{
  "d_model": 256,
  "activation": "tanh_gelu",
  "lr": 0.00449,
  "grad_clip": 1.0,
  "schedule": "wsd",
  "decay_fraction": 0.684,
  "steps": 3910,
  "dataset": "wikipedia_en"
}
Each number is 128 + 24 x the weight over its row's rms, rounded and kept within 0 to 255. Layers, rows and columns count from 0. Numbers have three digits each. The size before them is the row's rms in percent of the matrix's.

# o: layer 10 attention output (transposed), 384x256, rms 0.141, rows 358-383, columns 64-127
# v: layer 10 attention value, 384x256, rms 0.164, rows 359-383, columns 64-127
# up: layer 10 MLP up, 1024x256, rms 0.161, rows 0-74, columns 64-127
# down: layer 10 MLP down (transposed), 1024x256, rms 0.161, rows 0-73, columns 64-127
o358 100:099125110118080106143202167166107119112121128102090125119136142117138110088150127143165107151167175133128147072146094177107117105138131134162127108148125139118163110168163150133164157105111140
v359 096:109118097119080151132176114151131131153127093113138102105108099173131119126137098126100111107129103132145128130098122103116125067108107118126129137123110119160090119127124149132149125113113110
o359 099:154117074134124084109136136129117127139095131126107129144091166136118140146103140119143155150095118081132131125179134136123129165155112158103104078131121098186142129142109137121152154127183143
v360 102:115117162103149148072062099107197091119085150110140130106150134165105161146118089180100116116155114107110165145101140085146126139129142118116115113138077114134122080075110120125133115147154125
o360 100:154086099101140071159144102161079117139131148153139126116132099115116110158139163112095091195104077116106068185118120113117151144127091109165150175094136148113142153124141116132131163113153132
v361 097:100145116097147160144121109100118117143138130123148136145106120114116109120140122117124143120165108139136125155098148172080087114125134130089150114123091118079159127126165110128085146114143125
o361 100:112137116151103113134120171147155153097079162107092092154108121106132156162147111107070119181143160126062091122145103110159128132172113161104079116103130153114097149083124161128147149159163133
v362 102:153148170108123112165151143133113114110169121077136155125123155113108108083140146099118125134112128138100123111155168126143112090149133106134143106156084118118076127078147144136128106092096149
o362 102:087125128147110130101119133122170118123161157155126166128056108147139111122122116132088119086136122158144119105077137142178166161081118148118135152135113104126181112160143144094127136142127128
v363 104:114128129137076113114082161088130168117103105160100109117147125133119150126150127138136103108144120137130131121172122129144106096131125130112145159163151143121100148125144124163160122178174115
o363 106:182112140172152134142127094131119122103158124112154144166130115144110092171108113150113168086126142141125142108145081094100101138138122158149101114112147138118142111114152107172126172107152109
v364 099:146181174125121135108120128151105134147100134103138115158161108150163134157112118111142138141156134082134141129141089142132115123091216160148110091106108091132140083119130102168154145102128148
o364 099:112106094123143091131120141087125165100190158136093107110137153108113127086129135138090158141075138152120112119141137125104113120134143127163075151158139160096077193136123145115101136126153086
v365 100:112100121123090145157085110134142142118126181174133176125134103148088137151114179132113127134150122143139117154148110130121132108165133090136150100144164142162161137111077137103181098160140109
o365 100:146137104097170136083086164095090107132121138148130131137115130144119112145124100092125088109143128120161093086092129126142129108113137118108115094099119100107086095139150112150130127144133101
v366 095:111130101148169081085158123124147134144137135137158134116107136101100092124105104151119142147151147129149114088116130144086127117122107109078131100134168120168119099143119170114159091134128113
o366 093:101103150154136146182110166104120111157113142142106138122167087168135131137113139084154075172138163160139139144120121123098158099135105137128133133142111116112140129155105083115077170156086141
v367 094:111136129168146121087131130131123131160139172113142184132153137163112123119188142071124137091141110165127114144128125085143110093127145138120097110110117117151139117113077116144084164085181122
o367 094:141135139149095144143150121123171131106117129091090114135129159137114127141096184115126111132093142097130133076148170142167124121097144139152197173108135119134146142148148126141130117119111126
v368 099:097121103127144115145089100134101094141103120172121098134098093110143132155140086132126116117149123126146155148125152109135085089130110127117129128094095162124106108110140121102112118106094129
o368 097:144127135127113131118115125113100133135137148116140077105102150136120163146121152160120147166132133133085151140161124113117131137125078140142096115143117116148169158097166132149151100117132126
v369 098:144134141157130137145152101137140119158128120097140130144126092130134129159103095148144098132134142107120142176149147077092094137089156147146132137060146121107079123124136145110108137132175102
o369 100:127146167127129119130124120122135126101134132112158113095131133117119124143103076080133120115131089118090122093151145133111127124191117157111109130135091088139125155144132103169112105126165153
v370 091:145115113116176099087136108123159191114167128149179110106103143097153150119122132142138144181173165169087117106144086129155138101103104105157126181138164131119135131095157129131106130119123155
o370 093:106133160148106141126183137154119114125121122119082138128103135167151078117124119126107111120128106128148093161097138176066095109091121135124124114142128181111142152102111105098108091123104150
v371 100:128151173147155142160133097133086136098136146097120095075129143126178145098154086102129149105114142140106099219101102134140115162135116147142126113166151140122099123168109117137176116162129137
o371 099:071173111111111138145139139142168140130093102162121149103136122162086152146105122128150152133146148152118123142104139115119133098106155159164114157108125132125164139126110177073135110118123152
v372 092:126111124095137158130141114133108125128110195120161130095119165139144173148147110078153130113158156132130111172123146128109118093099149122102137115099160116156141114104155118154157139117108130
o372 092:157098137137134160104098131101095130146108127145099113150161096149150092153148146124164134144109125135115114122126123152116116116140109133127120169147107098108137140095101143157125102088097127
v373 103:160055131109118115109086120103169137151143099115113140179114156124137150150158108125133113089121140139127136161119127130123103134186128149093118123133113132120128100128130145091182059161105133
o373 099:168154123163144098145099103118140142166090159169150135075150132180103131119125137149159166120123116152125134104108121121132122148150125149126133180130136099107155124119166153113128157120109123
v374 095:125137101152114143132119122103125129139089093078127103157164113164112106095151103199114132125117139086126103154162145155113145137121118122135118159128089113152129100116109122120106103086147153
o374 098:148090131115116105142135109126129119144109096119124130130130116128127103130125134112164125126114122157129155132110155134119128147134130143114167118119182146112123137130164101121129115118089093
v375 092:116121135110167101121155117083089136137133129125138136128123067148122114109126108121116156098127149098134157136155148123118119174142104096099104152128124157165153152125126158100180090161131117
o375 093:132127129134121142120124149178132105122094102172112111079140166134124125151096133103111125116111111149131086097063106096139144142093124178143115109112125150097131116125112086149085161147148109
v376 103:137143117129142113089180114125101145102126164149116155181107112148115122150148095143152200120146133105087155098129132145105140146110113152136158111118139152112143134139109145153147127130131094
o376 100:131153147176150140117134114081176151137136106109122113123137121141121135117116126118105091143110139160131152117157104120167180168164123135129117143140165122115089155154153105139137144109141177
v377 103:124147138082134131118120139130121135181090149154079130129113102114105153118196118109172145129149123114097085143128154123169125141102142133153096147112148150140111152133150132159178128120138136
o377 099:153113112135128127165130108135126143075182133078153097125148178137163156144073114151079104114077119171143125114134136173112144100144155133137109104113125105099158101116126135099108140163096132
v378 095:101127142137101140138131144148167115093132133151154082146128146110075117113158091126147122139106115059132135127121105136153077167115153130170124069081124148108149135173122081151144106135122125
o378 096:127163148157124114139163127127134170146107096099101089098118138142116117109102185135125144129138147146127065131151123138122088126143105140082188142122109128098106145102101157102110162107149135
v379 105:105112136134105100131155140152154132120136143073163135113075139179088156140093187113170158114121071113159136127091146141092096106111113149144117127088127142133140129132128160149105137108093143
o379 104:139085109144117146103131122124143098135082109146070106121131134123147107086077120151114142157128144136118097092163148115138112119138130155118124183110143133128141146159159097081127111085140127
v380 099:126156090126134123130170155116153163119170127133156127125123171146115108152128095103155115138095104125122136140116078101147121125143085105119144089127138148162089099086132177112090155135127095
o380 100:101097155125158142118149129077129111103097145118119117139133127124092126091100119114125103149159138115114142102120155156140162102129127176095140087161081125130116145145076156111145122167155129
v381 100:152126131132126172091132151159082133085117099134136145154122147103105155157097159128151123136136095117091116105065145130071150103117090124114108157175135129120121167114101120139151153150159109
o381 098:121133125144152137102088132064097146145122126103121144111153138139138119134163108168091108123100128141151116111141152083129126135132143171146145105140115114131168143146152121150118127122091082
v382 088:124116168130122145152090096076127116107117102076150110130129079090149112139170109167161127146100126104124123099116128129143097151118156134103149135098085115167111161185096146144118136145073133
o382 098:118161109084113135111132121157149165127123124151152162111129123113174134126117095116085122087103106147086161166125107128103144109095116092117102107122123105111113143149145091133088140129137124
v383 096:120127156135151134132137141145145139110128143159144145211136147087099141129161138135132137131118150120101138115087164165158086148124132132092081142137105152166140135138156148099142138102155124
o383 095:080147115150119135113097143132145094169176114201127146124111140138153063132133134140125111164133125107106132120105135138165123092112170106149131119143103081077102123120141131150107129121133139
up0 103:132096119116134116061128126138103128160074111116100160164131117122126131115134132104110102125159179116142128141106146086110103097125139069112116136146117107128137112127128109130124130142151126
down0 104:119138149132107134156103118103157127076153135145127107117105106107143134125117156117118181166121134141113145113129139154151090150110114151127119122076128139157144137065120146173133147127141103
up1 098:153116108132117149116162107121133125130128150127067114139077086128129136094131092120093153144133160125117128127180141130172163133132089157097091123111152130114141131125112152131106087154114113
down1 095:135128146102095126158136190147170138148131146122163111187168183127094170137164115085131096119157152102148162154091161134113142107164148108160151139111112095154097111128118101128116125142113124
up2 096:140128115131106117129096173160135146148137110098121114115118150146138094117127108131149128164139128108136121159092103121126084131104095134138106144124134156118093136150158132090103093119132132
down2 097:113108138113122171138123114120095161107120150134128110124138134089155074092097188126116135142116153171098115144166150150133130151141152142111107131151117183157116129127099102136173143133084118
up3 092:101127132136175077112175125114152133104153131139171108115127116089124117142130178132115096113128108136092106094143102109185091088123151126136118124100164111155131082115108114109129165170117103
down3 099:157148127115125110167130127117104167159143123095146108110137141132139142098102115129121149133112117158153113137124146119135153096144107125142110123135102110113111165143137137113142112145142093
up4 093:133127185138130119131146081129153122127107123123140179158136157090088091121129138118093119176181158116111105085149136159125117103140160167093169129107117140158160126150131134136093149136148138
down4 095:164145112073162144135113106102135154088095165100093130140158136167161128136120110094172122064118096105177130164149113144136150098158137113101085104144100115161155129118160149150143153109128141
up5 094:147134139147117074127159084135172147096090086092141163134092129166157175133105147159127119132101110181132116140113125133126115108139146087099125107189099135139147103112125126094143142153150157
down5 089:093139122134152129072156156148101119150118092141129106145107136112132113081129112085117085120127121159121159090141128118121082186134143140138110125111090149139104135162121104144133103138168132
up6 095:100137139131131100085152120151152169152164165121124124150149109113107129140109112125097174140144156107053132140136099116098120126138118114139104147160144122157124098096158138185131122144150136
down6 100:162137086130130108116100113158119104112113083116133115113159131089167105148161125125129114132108189125150107210164130175108125161133110150168147113102103125115120125098103161129087104187134108
up7 103:145111118102148175114116083141140107128095128118192087135137160170156125094120143108123148132127156125161130086124100100122131109120099154128165113076122104127144159140132147124148127128106108
down7 100:144132111129149140175174113142119106102089079121101108181165135134108140128109070125139138114123108156181116147134122105115147122132135131143104123139128125156136117101145124125129149079098088
up8 100:110115137130153098134091153135122093145114103130101189156080106132081147134149118119135113158086157104128105126095099146152135119135145116112106112124112140156098156148182103098125122145143159
down8 101:153111177139125116108110128155120140103142121123124113110161142102159117123157143139134116133110099143143127153082155090158152163119124144143135102113138115085139138111116116139130117116154154
up9 099:149169128137142157166137125082135116138166158137120098162145088138158135129138089120130087126133107125144111148115116137132163125103079131107076131138142115082151131133126133128150149160170113
down9 105:103124121101113115138171126134122118148126136126118136063142145136133089132160079136142146117113128118147167134148145118114130149117113076143134123097133126147166152140184132126107126182129177
up10 100:113105172109119105159113112131110160153130116163141125098087155115157115121122121162117116115154116139101128111109072112141143127155102132122092142119113165118134156074082120126152125163119124
down10 109:126107120096108123084111126143163121131155147155102120153130079145113133128117159108139143102098086102125115110143125128153149150122134193147129134123126092110122130098150114181161135122204129
up11 105:152137121141184107122112141170120108139109138116142100145111164107103142127112144149152146116160161149144097138133134187106115080200130130154152146142119127094139072159117111153174124139173115
down11 104:090126121161106132146121140107179141110137151115093101109134116106084138131150122086147112112162121094131116097131133099112121125133112171137128100098099117147109157161109134167142130151107176
up12 101:100138140156134157127111154116112129131136116134113148136130152155147138078125125114144135107108121131132151117120110125159158116124172138096126133127139133122140112181094105132118167104153095
down12 100:123159125156161106121145155129118116159165139144159139158138117114206122180133129138126117137146167123125097117085146137125165100116079116118134155110144121115119126115111132148125155112141126
up13 100:123133106134081126125136138159140159145108089142125142125103114146104124147146120119109136171108111133128180077094133143123132116122122154122111149089129124120188152160145124109114124146139155
down13 091:098118153170119174109082144092109105121160131174125138148116093099141166129130092139148113095167161153133130157159093108160125140113110137137151151114160137109100153126136143122146121122115117
up14 097:121147112120149107142130165138108111128152128145096116132155183120136175116119127162161106136159178175143090158134146155173124126094145112136165135111128127115104117115146170142123101138164149
down14 101:164139113135089137155131130147094142126134123127158161155140094132092113146129135142127154153110127123175093126086121172125130109161104138143130104156142152151187101095156126162088111124135090
up15 096:140128103131121118173116132094158142122122070081103133124083143143209153137123143122125140129113123133103156139152156148114127136087103119103143120088111105137102135112135126161112156157093087
down15 096:142079147119144156140123156117120119089153172110118106150152121113140132140151105131145121150151165160162143085098117166110126104194136082117098133142144106105117108178065151110117120136117094
up16 097:099135128093131163131106156141143090124168126114133102153115169118131134112097130087125171131107112111120148140140083101119121105149126115117130127133125113100118113176118128126177089147125136
down16 093:102124135151125121132127107174129132115119107134161124158130145151122116100112097122117103127138156120122122144137128181116161148086083133097139113090125139156131173107114088133120102098128112
up17 098:158075145134144104096104131172101110096128194109124151185137114124058136106121195101130128156121160111147070126120132108147104096153173129121096121142152171165114114117171143173145143119138133
down17 096:115121105111096106190154149128121120109153074150121112130116141096142115158128085103139142148136143111112160139062117132124155091155153133128120113142091084099137160139085139083106129115114116
up18 090:161124121141132091156129115131089167153068131115122104119139104108103144123071128112125138101127081159138177133146133157155079108146151117092132095139129094156107108132132154139095154156089136
down18 092:169156113161120120091103123132112079088181132096094130147173099127123120140173128162129109137089146106103107100105117110147099148107127158143123099135164127149153159132110138136136115098144099
up19 103:121095119093147148106118071145131090102145147143097104095104129117114146161119158162073120135152138113180083118126116179139152101153123131136111120162090120108174102116165129125103145180143117
down19 099:115188161147138118116128129180096135148155143121127112089092129104151070147146127172181134117116146140109161167133114091142127086113118140158147116135112129157168126126151135119170128113106128
up20 099:147113191108176133138135130097133128123130137158135135171187075134141130110133121080171135116132108180136119113122147140155155159147151131129133147164149183125144102116122071111140148153111108
down20 093:150138143130111137138134115149093118146108124151104129098072151119150085131147120154049159166105165083137160127121143123135130122127105129145104125111118142129153159131140146096125134116107113
up21 093:138151104114084099137142123142103167096073127123129134138170114158112142140118143133144162191126112118100154135131148153108124149109093143117085147143123106135102101140106116124165136114095121
down21 090:155131112097108126142133163123152114146156103133118144127113129121142080103111121119105141133069107124160142149124108129112143134119142119179158134126131116116156191159137126158165126153155083
up22 094:128119158093149149126151151127161120138132114110122167148137116136122099129130117131150092137128145074078144144160190140125140129130154141091142149155137120091177114111154160159105086120104112
down22 089:163116173162101101144104122161142147165121159103117106109082068125121134186120099144125142154119152126117102090115104156158148179146088157100115143107158101129137095164132091146123092108113108
up23 100:087123127126140129141142137126152114093104152164144117133082107148095111198136140131124114121155102120116143097123112136142120120148153104127163096170148137169148110128110120126140142139144159
down23 104:130130093163151150134164157129090119105122149114141129126157137111124109131123165159126167147143116086119115103143104179144131144117149167139071136126104131130090103156147138108128136107141154
up24 101:070093143111153202129098148139137106093083139127172119104151096131098094126156148148091129124098109123134133153106148155121138121132153102149150121125073181146152071156120099112130138135157117
down24 102:133146128143091141110154130167134118125130111154135105134103131139170152179131128113119136131134137149127150084140133123152084156058109150135118121151099131158112113127141145111081148110146122
up25 095:092154118104138107080108095131148120120178108145110110109101164134110162120138122098144131096147128137124124141167096178124142123113115122097174117147137136153109106102091107151153133115192134
down25 096:133125152177106164128140164146130135095133146156124123119122100122063150143092140128151157125127153152165141133130176110099175108158110118123114117177084113155160134155124144116156114142105153
up26 112:108123165156144137171178162138146124105174150143138119154141114140149101115127165129115126119148156087149167146115088142097157147093088100134119127137102125109131138134123122123099094139161132
down26 113:108087142101145116140123116130119147129157120130115141120139104130120153167122128152108159107113105111144146144116112139114144155086118128125128154107124109153144129130120104120139117152149146
up27 102:129146120136083134134110105169163114126157141169099108138118119146167168120111133148164142064157107096091134132125135149117121120124145147111112151120120123172134123093137137128147167141153162
down27 103:137129137089115169080109133175154113145102147111096129158143132113120096157133133132099148174113122092111128122103159122130125166123111116170093152115127163163115124172095095112063144103117142
up28 109:114133126152154162179152139104112112101126070104138173121096147157144088122139161173109175122120119152109119130148119127138084138116165156137122132113112168156122144135116147142115167127152139
down28 111:133138123088130116131108079140135134188185086150121117138118102123124127189139129129134131176146143115113138127140152165139136138157111150156105082143101123102116090114122154149108142110124134
up29 100:126135126156145139111122140154103128077134140145142115101145172127122116142098132097158137124156103127131102083115134153117120089124138137068167090166169124160104123127103102150138118114105136
down29 096:143063115131120145114129154138118110115163122161130153138123121118138143151113148107081152156124127085140119139164141139124170131097158092134098157172107138120144133138139131121150134111170106
up30 101:134135095124128126145092177116127160144147090140170127156115128125150141129134150115176120162153114142125152141126121071091044131140142095146130145156101119120093157104130129156176152128118147
down30 104:165132173150102069098150132177147138122091117115097162135098107126105105166118131114102158126126105125154173138164131135158099074127130157125135124111130150141152107140110067081125116125124162
up31 096:138115165090097126146132141157138146133097172136126094134125115063139110084127132157064123127111112138113122129125138130166106123175185114111100161103102122119170093103134135059108129111119131
down31 093:133125172123139134100146132127116103120161153114119166099128103150116163118119099145134137111122115142148133132123114121147125113121102156138145124132126107142148158086092109172101118129132139
up32 103:153096148123166108141110121110080120193104149166112109132149118139141119178128128165137108138129123126157119131087130112134128131107130143122139149131110143165122132158117172154120171146111103
down32 097:120136096125124093137132141126130150097194106106106113100152096138146160138099137130139129135166183124126117118175146171117097100130175145142139138101137116063146150151129112124110137125117140
up33 093:103132084118097140122084154114143157157109167109147138109135123119144114078124143097124105105183139144157171083145127118142114097114152118119127129115102152143098137108144139147116134160143128
down33 093:111112136104147077133146134105126138119134108138119102176134143134099107143124173223148151105112139139102100110135099101147094153141107128145141092109147148092112090097146111136141151115170138
up34 100:130189164143133092113112097156120147157103158144128146187112088146110096124133149091123092128093159150114145108106148163107161062133138085155109154076108168105177143108125127139099132102129103
down34 099:135122154131094125132134118114140136129146130138159156077151112124127179153158164147132116096163110121136141136157123096134110150143090179122105122195115095142136106114120125100132092092146150
up35 106:119138132063149150125121148126150134109119132103137118179132111119111069137119127068129177092155118131093103131086142167130159127136139106096116122129142120138149134128091138127093136116173103
down35 102:202094095081144115124142093137131148152073106149152129082148124126156152128127138110116117135135168153141094127163161080144139115127075143167128134114110147124127119138165102128147146100138121
up36 096:127123085136092140175104146091134133153139123132131121077182111149083144135150115079142150121149127160124076102110105086115133129163134145118150161155122139189131119096142161137110132149133123
down36 100:115157108131146157128145123142148117080144153135118176148140121146158131135167138110122125141107136157157116111104091108108086149157151091113139127177138120129121094156127135090106088153113087
up37 099:116113096126140141133138144105151135121154147117138133129126112129097106132126104083179127109150167139077137090172126130108145124145106118115128128148142114104110097098167167134133097165106123
down37 101:125156079126119105103165120144119121142143106089115159101137112137132142145175150141101138143116136141219147133091116102116152111104114158140163126157125099138131117143139154146121176106129156
up38 108:155136111133115111111127105117111116113190103122085141093130130137168136120141167133162107140108148131160117098137146100130149160121115135154126153111117093164117167103139111118134117095120129
down38 110:137141156177155156113092104090122146124118115101156154092130102126168111125122079110079127163100107122136136162118126139145110111092135127114133114108145101121112151134131147115098110146137109
up39 101:138164144134139128142106146114111102132130128110145123110089126122089106133120133156117110188108096109128126133124138128101128161138103133080142143147156122135132138148131172146127133112128108
down39 105:101132112112158181133106140125113115138122189104173126132138116153156141084147141118145125109135116081103162122144070098132130090096170180101137121117095118108116101116126115158143107102142127
up40 105:120095144154120154135134093130108108157108098138118106120161116094137183115086130104138104099111109124124153091099148127110124128138091110141164110114116113140139142158156118164156132140209155
down40 111:124124114151151117087156124158114160116091092170118144114159116104119092132121117087095155107160115161107114099147118154159088123181135141093142159132140135078137119120099156124165127155126127
up41 099:198145086148116129157133174150154118133097153127169143134128132067157106109146163117115124178149105146114154117142110104090078150145166185135095114129149116120116136152122079179136132133133124
down41 098:145089091128128155147121088162135098166082112112106110107119169171104090131130109114101110119135097127149079184093149109092133110135113112129129130150122145097125138141116093107128120064098151
up42 097:120136122166147125115083104150109136097117116100098120127133075108131142125082119106121142173134096152156136159140145158127129120096113126100126148179135106132153147099097146154123107179077135
down42 099:136086140093114100074159133135101153129086111110109135115104129141120091110134154131120083093150143136118104122127182151134195113160155146145119155151106110126141117143160135096132128120111093
up43 097:142153146117100104127160163080127148081097164114082115121122105142135134142135144193106131105159136123135148166127129066113139140148109169077116087128146083133148131124132130134131129122177149
down43 097:161118123153129118135158122152169149159136112186161104146142129115154140132124124123138106130131115123144111078148144143107073117139140083140155141146109125130114100145100101079138137113056159
up44 097:146120099124101087176121158173083100087120125133187131126120138126130185158111116100145096132112119133143179125122140152091118121141138108129076082137116094137117114150139186085096124128102109
down44 091:126109126118146125100166149169136148143094116120120143121173103155149114141125149133127111166157149169150129102121105168098115129144136108112140139124118162096069117148124126111139148140117106
up45 097:150122125130144136120163131129101089125096100143137167134115123116133097119127123131117112134119147088132130131110138154161106113087094126145098131126135127130164153183119135110163117170098120
down45 101:155118141095155111113146141089133128119120093131097133147116105160119120148094149121133111155127107134143144178159155092116163136168137118167144163131106140115147147122181152132089100119089150
up46 100:143136120081159150108184137113146146122124145119064091141142168099119152078129142154103170130115150074149152148098126114103116166116122131124108156162150123154142124100102113154147145149116104
down46 097:097130124145086147129083124078173117145126176087133182116153119156160087132144140123093143115128108146135092074129093170134145177106096096147122120118106181150163105139142105084115106112172120
up47 099:093215156131152149131090120113155126128089147081121136127095106109157113095133149124095073130151108149106135138167097107137169105123133117144154150091110116174122086099119132115150150124135136
down47 097:149132098122088152087128142149090135147128128149111136114174106147096089148169127131122190121134124149148115101091152148152109133154120128183155175142108130138157148093164158146057135135105125
up48 096:156146118125116114097100126155182152091114123140146155112101129106101116120133083088129166182123128149130154183130128123119158138135112107107132153127118153104128139125081154126116162114121132
down48 104:101139160150144147088136133132131083108131141091131161109142117156113103084125125130111149126124150124130137133135142145153116186127157161113164146136143117126104104136123092147165124137082140
up49 104:104072154106139136138102161121143110115122133199156102105125128164129149117132149125145114110162155143134169089105146125119120146118110173153161150152108139135118111133109109124136125091111159
down49 093:144135100108131126127180139136131096144108103149175122132135090103150087111125122170103169139143122114050123142152119137119133112136179106126141139101101117110105134100077108161126110154111132
up50 097:117129125098156123160149121107105110124130131112141119104109128111145112130127131146123111155123142120111199143157101171126110095173108118137134170107151087144128130104190110136141134144141094
down50 096:117097160155136121099128171123155104136091115163148140124088070144145112129143134120138134077103127162133101148125106122131122170145122171112120096119164107109129144111127094106137102140172128
up51 101:112120127133152146090139148159159101065053119120144163136107140141119139129138165128135111108135161119136181133124116147134099088121172128165131143117123108141086123125150161118130134144097128
down51 100:108133123095145097168153109114121144098167145122180130091150081132126157104122156120145110119084118084126122140106159133125088116107081108166137147142134128156138102158133150135128102146168136
up52 106:152080131181138144112124175162146116141145149139138124122139096103156121168119132114100112127148102122125103109152077104078120112129069081145123128093143182151150096158130162122063124123121140
down52 108:134147156129122125141117163106137123158132157140156119125129112165111114170120086177147147135125101140169108132117091169117119128116126161110134138125126155096154105112144096135133143120100129
up53 100:129149159115134132161119152134132112127131128105100121117146094183136138157170141103112146111136144154119108128124154173117130106110135141132092150131119102124125118119187074132137172121171131
down53 100:142159107113132075130163097120127136107126123111089145116118170104099126127126148127096134111113108129156110132126127150119121147133103112092131136157122123155134104129107157081101144135150120
up54 096:112095114134151123125111132133120131156153136126135114141160127091183100142157134124107150121119104139115163116147122160112114148108102177118114142158064184110116126080141162149137133130133103
down54 094:109184148139111111164171112144153087140126106112140151095140106122122122119144152070115107123134117126151130127170101175117103119103155124108118128102131140119112089086133132118129142121145132
up55 097:122114172166139133124116128114190154098116139112112137135147163156097132129119175134107078121139139133108169115134117090116111153114119092119122150128134143080154114119137109084130116154162102
down55 095:092148110139105121176123173125112118122151126127154127124106103123138123146131155168144127142115106126146123108128124115163164133137155108091115134151153125103117165118139123163121119148108144
up56 100:131143145120118122104127098141132060125076137130145144116088131107077116135069125090123164155123117135155124095092127115116128111138128096114109124154089103125134089117169117137128125137138142
down56 102:111097092109134112131153144089088112112128131091111109161144107138162144087158116136134103132098142108121111139121127151122106128096156150107111130113149132124135160118118137123118143161124088
up57 097:139142133117106140129124145132073117180121136129071137139155120154121147120112109138146164094143109177143129124112095128132131115081112154114112110114122103124122118131144105138128134165127165
down57 099:155087126148159142118133102125133148157151126152130124113097135116121132107163125106100151124120126126097135109124144125104113124103147106129137109114122159149138097116112129126103075108127106
up58 097:120144101155141132121130135090111153166091125136062157124145117158128135134153123144164130126147089148135167098150147143078114162149104099092108117135113133106102106117101093123129152148109148
down58 093:097159130092100087108114086149123105150135122125165122150142087133130147115092142127138133107079126107091109103109125142144149138144120124120129146125165126126166119091155170143114140132124094
up59 103:134120117112119103113151185143141127113138098093173109139119130161106126088092192159135159129122148124134079095123133106083147109127136094123163121153138190175172128129126115149140149094120089
down59 102:152120150085093124135108145142101096109125152157158089124136098145145122109149123121124088075139120126100143138140115147118167160124112153112167140104173113161157117108105124150077118091117125
up60 099:138123093106144187149092136135159165130114137168161150158122160120155133142119151114109172120109114130105140126129178142118143121111081125154112087120146109135109110149138120140099056174124148
down60 098:125125107125115110092147120133154076120094136113155105138145159086117038116138116152108092155110139144143103112112131140107115131162140166141137106122127151121119140151117133141113092123198099
up61 096:128139066133113159125151121160110172118150131137106128094140118101126170120130057117167115109143105139155122126122118138164171100089109128112129109102133136088076120128137135147136127128166109
down61 103:105101143143094117138097158120074123147133150111132144076120140126142138086143148079145124112133074096158121109119129123147142112103120201139140120149136149113123087097138105127142138133150147
up62 105:090095122142115132150089106129138142129100073124177118145099124104121121135111131082128095146107133125159146127149113136104094145116080108139122102118122128150088136132157126157102116116107107
down62 100:181121126113110102125143088133115095080128135073120119104103111148105139132131150130125080117104172082120101103118137126122118122091103111145134130127152159158147099095180150092140123134131086
up63 087:088077101142126114111135110113071148123118155121142123098117091147124173136106108116195149166123162118133124136150107129126124115180127106125116110140122112159129081193089139132145120132130144
down63 085:130145147146137144119085155135136144149097137117133120139087150141141145169115157124114120146121114123161116134120093160149109133134121132089113125121126092105099116061153123174137175126148152
up64 101:091154139113124126140136116158127139128177122149162148120097092143094125122114155148160151120078163155148147145114112137127131154123156108161084107116111121140144126117099128116147088167103140
down64 101:170123126117121121131109087148128118138094130134161128150078121144126155121097133106113091105129107118152140126083136120154116125131115129129135132140145138162154129104130137147138114086129128
up65 094:134117082110122120139132107156130136162092144109196194103140112093122150139161125102106139104125177146136136138114142134135172114114118104094148164142097143092143131129158128140116112130142162
down65 094:136153073159153163139079148145148166138128152107115135099101145167119151103129087129197147153156116176107112124167111155116139124140143099091149127097152079125101135092116135141116154133112167
up66 103:145109077178130102107113122153128114113127127084102145138135098157185142107094121138140110114132170136166122182141183141091129136138169142149151137139136134138180138124154141144119091107108101
down66 099:123105152130086133111080136145109134128173110133119159084122127111128153133113132108092094158090129176099128129082146131107097119102183151083149120097133108115162126115117116142142163104121151
up67 100:125126141124108151103163137162181166144092108108121137110111109168126119137107119149131147138161143087107140135186108145098115096120127106130134134134113151176147112138111142098131165117112120
down67 108:118132121168115114114102131106133093119144159134106105124123082102128098128098117121099121127168119112119100183127137109094129107146114145145182105162129106127150061143097119166111139173095143
up68 100:120144127155101109121141113112143093119081124094095167146142160092119131085148126166157113125114150134116134124123111143121154130097121152117156076148141169115135115142157147138107111152112146
down68 095:111113120151188156131110139135117092143130093106112142144151107078118138180098129151103159153199095153149133131101094087097180120159148126111088128136113161120125159135097109095101155074166137
up69 096:179119155118125106096154117116139118086065163130141120123095091109111179134163118137106114137123194157113108144132095168119084098149143123140117131151124154137092129153129109151113145151078120
down69 096:098113134136127140111086104113114136132175127113117117152109161154103104125143112139123132169108090159129112131137135109103066157155126115153164127106183124124122102138103170125130083160151140
up70 092:104122106122132117124096140120168138184145145138137085145153144120153095074128151094129134172124135125181146117123127143178140114140141137149097161153139142119146115108142111100159098150077136
down70 101:092154117135152155110130110138118117102137132136115164135091138128101141136121127127153107153133143085144101120103114147177145089157145112091117098130127159134104109096165124103127122134115148
up71 103:102195125122116106103090116150160156115152113148085125158128160150104166176127126157107190107151145112146114142110102101136135107113122147106118181185172115161125121139108163133151170128123118
down71 101:123132096143138133132174172137104149112115124112130114120111127117139135163109076159144060086111095142118124126155121137115110142165140158134130113109101118109108140122099162109117154126128130
up72 097:069159127118133150091140152167127118127138134111122134144072115171130093139127112138122114188163108113110104141178106130126153121131171171185166144117164142090195153144124188128091110106165167
down72 094:186091150087116131120138131140125101104109122104113149122152118126153106089153106156094140136106132118174101159129123159107136092121102089121061100101101123124157091138130135130144133147101145
up73 106:117131112116107131188130114113152151168150186189115105113119144157148102164152112133107149152137107134135112169103093110170135091087144126125145087110131119107121144113165115134089125137120129
down73 110:102109127170160115137130143137095095146149150130124074189140111139160094108122149144160138090102114136130122112140099171089131165138111146087169145088068142112111102125092079124146112152166138
up74 103:109136170134116109080120084149115115139118161139130082153087110148093106098136158141124141125142103124113141112150166131127138128124115123097108154137131133109161169095116126102116129099098136